Weights of a small transformer language model.
Training: 122M tokens, 3736 steps.
Each number is 128 + 32 x the weight over the matrix's rms, rounded and kept within 0 to 255. Layers, rows and columns count from 0. Numbers have three digits each.

# layer 2 attention key, 64x128, rms 0.28, rows 0-63, columns 0-127
124129114114148116127140081100184129098150109172143173155085093157086080148123148130146130171112090107068092099069145169097136156110146100118111121058155085128109054095072135156091126149122117076102140077158172059144156121168116214135106089143113140145076081142098136137153131136169135143140074091143129113104113099093092131167182108124117142148118128144110114138088094134129144121157
146164172127106099131083113118146127081142137152141110098138124146114070121165062168131130162135124079140071104099124162054195117122146089101101084115098125179112087136097152122111148147118108104152114167112141150042125108185153162112123085163147144103141097152119084140116137112116131113117131109154106086134176114110098116179122096112113125131088110151185118063125101168116130175143
211170144106125130147144083117113083108073181116112126061126202098115178088114142095158130093118118150154164091163134136164116154155069144158138115104117097077129145099139128116142083122159140113161208118148124134144153144125116102097181136095167154178170066134164157150140165155174122171112095127119109148064142089146117128183101136091133152122143149164123093096167170117096130102157
141095126055108126124130100175119129144144163112082107137134126089120096130140171125142070133161138107108098146148177162107145139115052151121184120152105129128064127132078153090121171158144076116118165094138077158139146124123125113097163129155085136115127135141189162096146115141171099152147145165114112164106162134143155094139121149101132090193095141173082128125177168099130118154138
160145162181135167185149124166154123130081131096116138112160144111108148147131168138167078063084175144147145174170107108192125207156124130136167090169159182153124165103128143135138165105145107147142211158138098138138130103113127073119158128116130152102109137210138089087189156152173109108082119107117182141101129180110073125098131150090123098051093113098130190210167140073127103103126
144124055191118178149145083108130090146122136138122113099140119119098113104157103108154170099153089125152116132168137112127126146144145121143182112174129064118109141122152103093103103089106135094115122142133141108152138120118129087093175114126173186138121117180125156129135109143096122178091113119077169113157132099141084095161088119136159126142149158109157168115142107166132045119153
159109105167104191128115076104126116129111083079148062117155114169183169155116102106072153157157175169169169100139090095164133143172130134156104158122155091163100135116140175093143120108100107171139111125143126124142135135113105063172162125079180107069105159071082147141142127102126145144097141151105097123176149152156164198197078156122174063107131194120147129125143109098104107172121
182187121151186176150091126160138176116136138174179111147131103133118139144145160128104151135153133071150117152116110158155082111140151106115139112110103127132191124090101168153112138112103176166119072116147154126115139165112133129165095140149177110152156122137109141071141180081109168129142097097142136161188114143203127137136127157165092139069079110152158181088165145157123082081069
143103032065147172131125171151093124195112150116106163099150129097142158124091135089103098087180086115103099131172123107177117121144174139145183105217171128141165177151127106042108167144135100105082177058130101090143169161078066101107086119167125103136124099064141125111151122169106116154151115165122156174111109110129156128107132166126105149099161137132076104174122134145074111144108
200073156095152128088122143185119124120183161093129103117126115157135076158106121129108143118130094112104114085062093107164151134104138110147157127131116126149086143122126117161116125146108122158166097165098183127172096122182132093147158138080094141111127097073136151138144130095115107108150110175145197126189116127170087107136089072142151076123010113143169156108142093129091114103102
147085139182153124138119115087170146087153140141119198086162136152146133106060130053122161145031093141131144113201123109188150070140174130171167150128087137072174164085126144135093162107101111093133161105113116108102102078072078050142122162174159122155089088146124133183139060117133123119145076105150146154100037091138181098074154176082086132138156157166112086159172113143200127122148
076106145143058121081167117092111129141083098142145124066159122156065150088161134077088121102123155128127215145204146109158120134129131124113140117136113108144142131125110118095118169095090088092128157150109143115129120078143106105082142113156110167182135154140164157108140088172089052133135202144159137150136121133145147149117090219140100184169118133124173107176116104123168193062111
097087179117124148063087123146126137179105123072096098127114169109082122050099176110155070120140129191138107137135155065171130172078091127145131128178084098089114127119115119115099106097141107141148115091159105167186174139109164093096106147143081110151162119112157146135135099191146079128210137157128143160144097102136147132163114163084158128160163072113132173144150107136129119114159
140077195131162101123146171125129101150125139148119103134091134115155121130144080141171117130179171151095148146184121110134108177116101135189168141149174136104116188153148100142075103159132120131058161141184157118128084114142108051101111110122095121096202127163151134089184103119134105171130126126122183146106149119118126093099139102082150143146155133154110135137165155151117089061158
160169139166093144115126143116170110135086144131105137065160129140096169122083138140146187135071161128144168145116184159199140153178093139118133137088138086120181138168146120148154109097114092171120152101112112165152156072107097159155124211110138107106174147143143105165133137105142127117093125108128138103068098111137133091125081174125171125076153151092140124130183147082051155157130
131103103145093154099136099153126084120079169058093138086133140074105202064116129080104088101178153186148143170206131097158161136164132122106159134185155088149159185174129104105120105134107126127121167136121095086155150104127094076113129144131119097168124158150157222166150081102175101117111083170086128174106094091147211173116099171102130135153150120129106171204126131087157140127138
112096145124108112132164140172095128134136144119121104159147104129120145161091180078143075112153117116059158147135129131100098118130143104110120119144090147094140166055081104150180142066126163107131106152134134111134074126078094097157181163125111147148147096163199144066142148145191129085179162137138153131131056185144128136086171146121106102120157220158082121183158149091176107035118
186090139105122178139080088125123141172153107096125087137180111110131194099140131067158121140127082072081130159144173141159116130030177079068138116173104087112057161083132103109092146146112113093140120130182179142151127111153128118093119116222165153100136145155161139140173114184170088203093100148131125096204127156117148168157049175142124104148144121111151146113139127145187159073140
176111115126076103125167069106134145111181106123206141150106137158114147082067097133149134172166059196107065101090094147107176140154069127085134140166190141188117121162131126173123121133141161105141151143200109218129086144174148165122161021136073119139118123122129093141164136101215085101118137083167071108096122120129118072136102129152115145095128139118103093111117092111131132123163
200172159134143092142147058164161141117171095176101139127072140131093115126162134108145102126100123172116117082160125135107136159117191085118078139064158056172211139139130094098126073153118130080103126136159114188120115147148136169144130150134100121116142151134122163082109128093106103129104120160136137136143141155149150098156137083154166175100134170122192151132151140131147150132072
088163156080174156163114162099151160127170161130118133129124122080129178085128176125154166170157084088127055174163081077137143130134133122200077059135122101107188161146173155067102117066113110158187169219161106166091094102102137102108137163118134215150140143141113137143136129153171171107125097195142066139159080087093140137115121103073150099086163135139127064160114136099180115111213
156109095160058111127079130104138187192151161106121169115116165178085126171110114156149118131093038141124112145087173099109146123117100103131091127146065129152170077156083110057126165153132125147116100154093116171058155123178130130113092148173093117118150096159137087196077134106097095090111130128156130104120132127144048134120159107142110096068113138176114160159178135122109124120114
146141110076126177142148079114178132148124146188120167157168116126150185147122110084173117168123180160103145166123154085167145177202111140086155121147108082065149139064106090079129101097145066141122149160123162155144126130129114162108115081144070165156112137153099131101196169186092118165114075122114117180116134168105146166109151098151086112137118137106094113134155117068124152150129
129142131127117116098123062153148192136097175112079125176128112156092093092113139101148197089122146131091139086109139108144083101243150116136138097125104107155096112166143108150145052171115133099144160127094143150087165074198123123146139096144089121095137137109146110129125131119047122173145186167150087149125143136128125123109206107128115159078158088097081192121180142066157198125109
154095081126120155064131101156142139088159165139147152101158106120221088125206102120110105108150089164133162122146094161104118191190115157155149144145110144103125152155105104124154134096152142069185153158106149165185134133166161139110191097154156135100105142108102131151080120166091141107079060138122134101114152085138130100162124101123167145175137127118135111182114099100076157136079
087068119151161060146106116083085172115195090072128180133109205141097182171124083179059073121144074128087126155108140140081138194124163148114118091088099112236117132084143148047111139125131154129030073138170136162118113138136132127102096111153126161168088103133126096129156134059154085172175123162133179165131135171110098151113151138183091158119134085157145088163160120142116067147156
128151145078154096171138152116072060127185110131125122138155153165129108158126100168182139116055099094157098128044151122119169186149170072116166118161081127097142165156174098061116112085152130135131124120070087201120145175107078121144116167111111195121094093063103154103149140140147084074156122148147104196068153115096146160132134121095146116138141119082113093128154115130129082104122
130087069151172139163134188056141171103138120150087179122138147121102165160084098045038091089078098087148071141147168092159103147110188087155113130156132119018136099098132120157121150117106104148100152171098194134149141158113159174097136141106116118106186104102126212161147148087148118173114130100072118128164089189121158150124151115100138105156133129124148132166112136179125114075084
142106155115212106143055158107101196170143127140187127102115090144163181135139127093160143127133123206146171140113101142087192142166097138115112061217106146092083115109063165069116158121109185143098140142084093155149117153162151068108124080130140116131132163128161067126181147103130119173117122136124120197154197052082096100117128170102157138130155150127085151166109078120115128125130
201113123128088138109156130132128102079162172108183174100106152122095099189135151186141164135128088142118121097113084113160094115127168088182172192107176156174107166066118110175104117155079095128122099114129133128127161128144136159129126141095150126134100135148142092100119165165141170159103032116099164140137111122109109166141176172106102123115135145186164113118140142114094088105105
143124142109158132108144154081113122144136087171155122152035125066073098116137089142061166093196121095172105084124122152103147120105201084087136128099148105153135131152158173128128092121148107099155099116117084164137115156103134159152126109046112108111115074060123136085155154096139171099136130116147084180174131210129080097170042189205119160132142121119178076114174137135165119134088
107114084119119164113121159158132149094156098135130100138153095128128192109132139094142172130127172118130117129128152118091103080136143103156117172206174177116100140112108124137114148078166114160150081193126137119148111102123105110175169133156125070151155015119085113133126136161152146136165117164052106153121093077116177148083105114101162155103150156104115172126087100141136147137147
141171169133080115077124162116119144076127123145150139101144142183104059191148121141131158172126086119140128089106082146082177115100129164111109138076163112162114077135097131183131208198086121079172083144126101106060130105187170172151078090149153119109113101109063097148092126084097116088123135106165069113108156081101070132145128067116133138147120148170127086141062102124140151146101
124166225086132159071111153135161144106130106145138111107153099165137049211127073175117193161102108139112138083078067135051118110129153117109074140036105172131117091121077147179128139170115129097197048123161092109054100160226186183161121066092159078116100143103069070155075113108112142054082136100158077141132161086096114127141165062118080113139123128115106122113079092163119184141077
117152125094089102152151133135063131134128139157119141121178133055088156106099151103128094122102117144114123125160160094165149123173111131085103102185164138173162146122136135083111175135118143161114201124147111165133075085077147090128143185164116140132158164189167174114077116162135164186117144163112193101113135090164160188135096215103109110081112100087150160124139203084105118160121
084202060133125177159126143162119117156096131133153138115109089107158180159146189073118120124174131127102121147121143051165076154128118114137167109177127117101164113110124135108205153078165104168154146148136104102142186185070138118123146163135098152151100097167201151146125134197144128119147092160096135126130120178189173116105128138125173098079104141099162099111139108119185134099167
123128176157137137092113152125131148098138062133156162146144066127092080169165137080134110183084093120130088109133095128091070152047141130134124134096061132137138064142114144180171162171112136092138099156150131103060141120200159176172058077136173166048129060117116123131122068110102100154131154130145094141121170091134102195178088083065103120176145111101125103156125117092099117157068
160173143173122103106084111132146178133137115133116140094110121161102096159119077123110109187128073133131092123083101140128115115098105071192141122083137074152095090142126158096085146126112090106126161101155143122090137104112127144119124083141102072108087120136137112126124081096132080163089127124166149106119135079164112093091209109168145160120130123115130113147101129162122168149133
157136104202116169160151106145149155134138130140153117070163158094107149103155101151120084137192160134080073188160109119118119154103126148111175108164137167132186137074143130120186149114118167204114124111123149121136105155115087083111155121104096136119144134117144099153132137106144085171093099160116125110150148139093117107129123168137131121123102068106162159116095143062099078139110
126093128109139117165147103113152113132076157131083108066151122119155165099119153092162093129146150124128122130150175113174099117175118124139127104181100105117131194136137125085141118047104058128123173113133098159168104146122093135107189136136112149143116139128121128100119123199194045160140130178074210155149093181124152102147150147119133134078164124104126125110155154086127163058126
149092199119156145097110136141157138122128096154171084097174093167133068131108130193153154142143187112092047102130117135132102096160118103167138111141147105161143092162065112160142170168122151156117052108176146114079135138156144151152122126133163099080134115132135109138126130117124151123077146156140055107133139146105137142105082085177100095187147154084164070139119097178095158172092
107122119111104162145164100139155073170147128154129138148115131121149158130187046114136136103116122145130151165118132055148154159141098067115089106162174110150097119117127126120149154114168125140204121132147087142122121116146166062052162149127117166147156130118113100116158145088163113118171125105157096175124130085166073131116105077122136137093072178113158104142095097091179134131173
118140113094192091100236153133121174158121152134072095119105129095131160092096181114155158085104146171109111129100157074127176159136121068162115058154091148103157131105187128110153120092106155152144119133109132128209164110074115102147144108149143079144110136102134164160173113129156142139147086188084164024088122095191088105094207118138148180119133128170172104068127107099106114151076
069142084111131113104145121175100152113216117111181182124133121138132137126165144166120173114128161108082098105127067137117180159142093103145124087077177092189053200176077125150131115118111159135133115157147121120116165104184127114109138144182103168149162129170122076157073143000085119152152129151146131058121112117089093147109140135138144127101097133084088138123160100180125136157132
060106059112116162162134088151133100117115156076143100187146167122091138121089105085127097133141115101158098137160138142144112143152077058138155119155156118129100120135126115102107117191177158159124178093115119149121098119118165104159145168116127125073151111119145158139215092200160163127152154146108124122119101144103119083148145155112131083115109094111152046142166182121112164108244
117120116167161100149142162183179061094111150115151116077121117142099134133146054111090107121092105130095151177110172197136127114144157164138134139179071108171105138118114154121107124164122191175080099124135111044148134116138068050157092188095123161118121059148161145120148134125116110104113114121161112155135079103165136149097155105160157112127159114107087108160180135162136121178142
163128144128150163196135110143118072187134183081116093155106178088200217179125152086152090119113108090094068153139187104191133151101076159150186082227148106134134192194131136038127099102176176172078147098131153089102081113084063100086113126143081140116165191172162152118110183147111111160108103137140171122074059115151141147084072126141181116115108133157146170142162154127105126113170
182164124146148211158151107144140089114093137123140120089155109123126151104097122125169118133141150113133148138167167098153075122127155138068147149163121085177169156162154147103061183121140151153145139104118079148120181083106096140144131141134154111135159121172147161166102137128156145156128141162088189149131115143118113101199105201087146150135138157123077111115162173126103091102134
142163181127104112134122092145162112094126093121099136127097139136167113176129110161089232159126062144146163128101109139075149171134127091104163093039159182169132106103105134128118123205171148116152124176128095117097134162119179132152106079097140100117088121183078091141111141151136104131132114142137075155107171097105129112093135090125111082090135066156121110118129179163018109092138
129143141115151153116151108130185115145157145132129176155152080070102139140100213126155128153139155122141116118109119143127122080074156206071061154103156158114097129169169110166106086142165103089116071191141158141168147165119088115115106117109127095109101129144122105181124126106139134086138124133116103140115127108120129043111131129111185060136166127129114169145121143106129123145116
104096114125076133150121163089095134165086138135162093118132196115137107104151171185168082121148162140158126121157113177129125115113162120071097131168089085137127121115134153149150157080092104174118140170135103219122098109115100114063098078181119155205125147149149116150132135162167097171117122103109126146148182191085024157164137134093146126112164128085095098079117125123124134102120
118125138135179123199184131078143121182191099178089132145131124153148152227168120153140134134133106163191122122126118129205123101124099158163153128107187142131169188185109149142067168202140140152134078119115134082084148113088124142145093118154136132148126136102133162100122112091133152149149096071155208140162110084095109128142145125140169138108179163161128107167125101166073148176119
050128147118141166107126116166102131109161161161142107154108157090098118157072148088123090142149107057111120136144134129121102144136139167132094157099127088120089151127093147136109184158146124096141147069140119143080119106080091144100074138133143076116148075115167148127138149096120175135069163134211161136011166162156131183129154140162090116159137177120105146138116130124118125129109
144133162163131150201087120084146066093141114144141123134176190163152156075102104135133130119121117102102165166155169109117169095120071168120103124151090130087142056087103202121151139167132141141159089129103073163148117121131121079066066137143095125075136199151121129139118123143134130083154077221136082101112088113116114120157177099106158177145134144175116070132155083094117151166132
093127173122136092112140122057199183108116098161086116148157121187149163056164105131094090159082132113124119167163123130097154065138143111112128080088148078094101132105046105147097131169161065165135131114201105145119147111121140106194130134076099136132118169105160168163135109054227088147132106146169064142124140091160097124126130170110099169128203145088076044169106117149161112165161
128148143130150096121090110134132107109119150249106094109137107073183149138147078050193152099117129131175164157167133142167128134134159119154122137160127110130139122154115140095035145089145162186082148148127128134163127144070139201167154170165125103152130080135072143107143150120129200151151133154115152144125054111122157109171135146091169190091154128129176114167148198156115091202218
150142206129102122088140171150107036121145101104106129132094190140129154144142095114157037173151091147189170159147145138114102125140124116144125095153157082125168163132103106074189136133135185108114104086122111101106077154131097114170147136132083143143126138149112125145104151137098110147131141186150151082176100090132121118111121109116150089077155110120105127203132097167133147113165
085115117174138163129079108151149105139112160098173164137150050132113113130119116137128124113126161126139113107170093136105061114128083209134162120131132147085127078155110100111112177187101084080111090085107113131149150154137121142130101066101116127153131113118076120144182111113178113121162105103133120093098193147145093144098127094093102142120127094157137167126162139112162111136132
202120081134084062103105130182130154196137148089100159125167112106157121159213112185131122113146152139127106114115117126074098132084133116172131166071141119116125161077127112114127087159108140187109101064094104116154151130178124164100064105067132082123133144111111122115083112108116113161168160123126102165139181131146126197154131154173152113151117160128136124123155142117183099153075
141135103094134121132121099173120098106111117159088062118132077097066156117125154109154107154206126136093180147116130171148131093137140132120052150192086142089089212114153111153126147106067114195130133096112116127189112083096159157148140086134158128141152112139113126087162215194145159143170173154104091100164156189095167123145115204108174139131132120126114175133140140177093098150104
069096127125122145124146156166150129103118063147136186114145100117108151134083048113150163139132115177162095091079136122134114098142121163121155136103126171090116150154156082193086132179133071153242152153097170133088127132171195159178117159127137063057135117103125133135153111103149095121061163149180080144119117131119079140098137077111095128130090170158096121118121113164080185124109
223138147122093149165145093116138137123143110169166121109082160127127094169086147124181100140141089113154130132103114111119161083115088109181101083117101103115164096177144091185181200145131147187136132109087106054125133095153174137130094135134154143156150144137131121139127118183072126113121178087171080072124152219095150122106132115123116133133118126144090069134110140114136225167121
153160104169059130086151136149197093093102145074073105157191064115128046145111141107148140140111116139119134106140120066135113155122161091144133129171147119113070097207156164113126163148143142074173153185188081142090074115184173169142115166088136145113118140128073125171131114060153075111097090122090097082103128079122064088110104098076125150112146147096122097106162090119175123156158
151090105103147176133168061145140122151084093198188079142144109093113156117164161152188151116148196165197127116152155151111130104212141132150141149219093121113167168158190088143103100091182088103105141107088152152181119172098106130069125125113095149141126114118142165023170184110089127114128132128088154116148061119128153134150163084162156179155121131045120168083081176133174129140147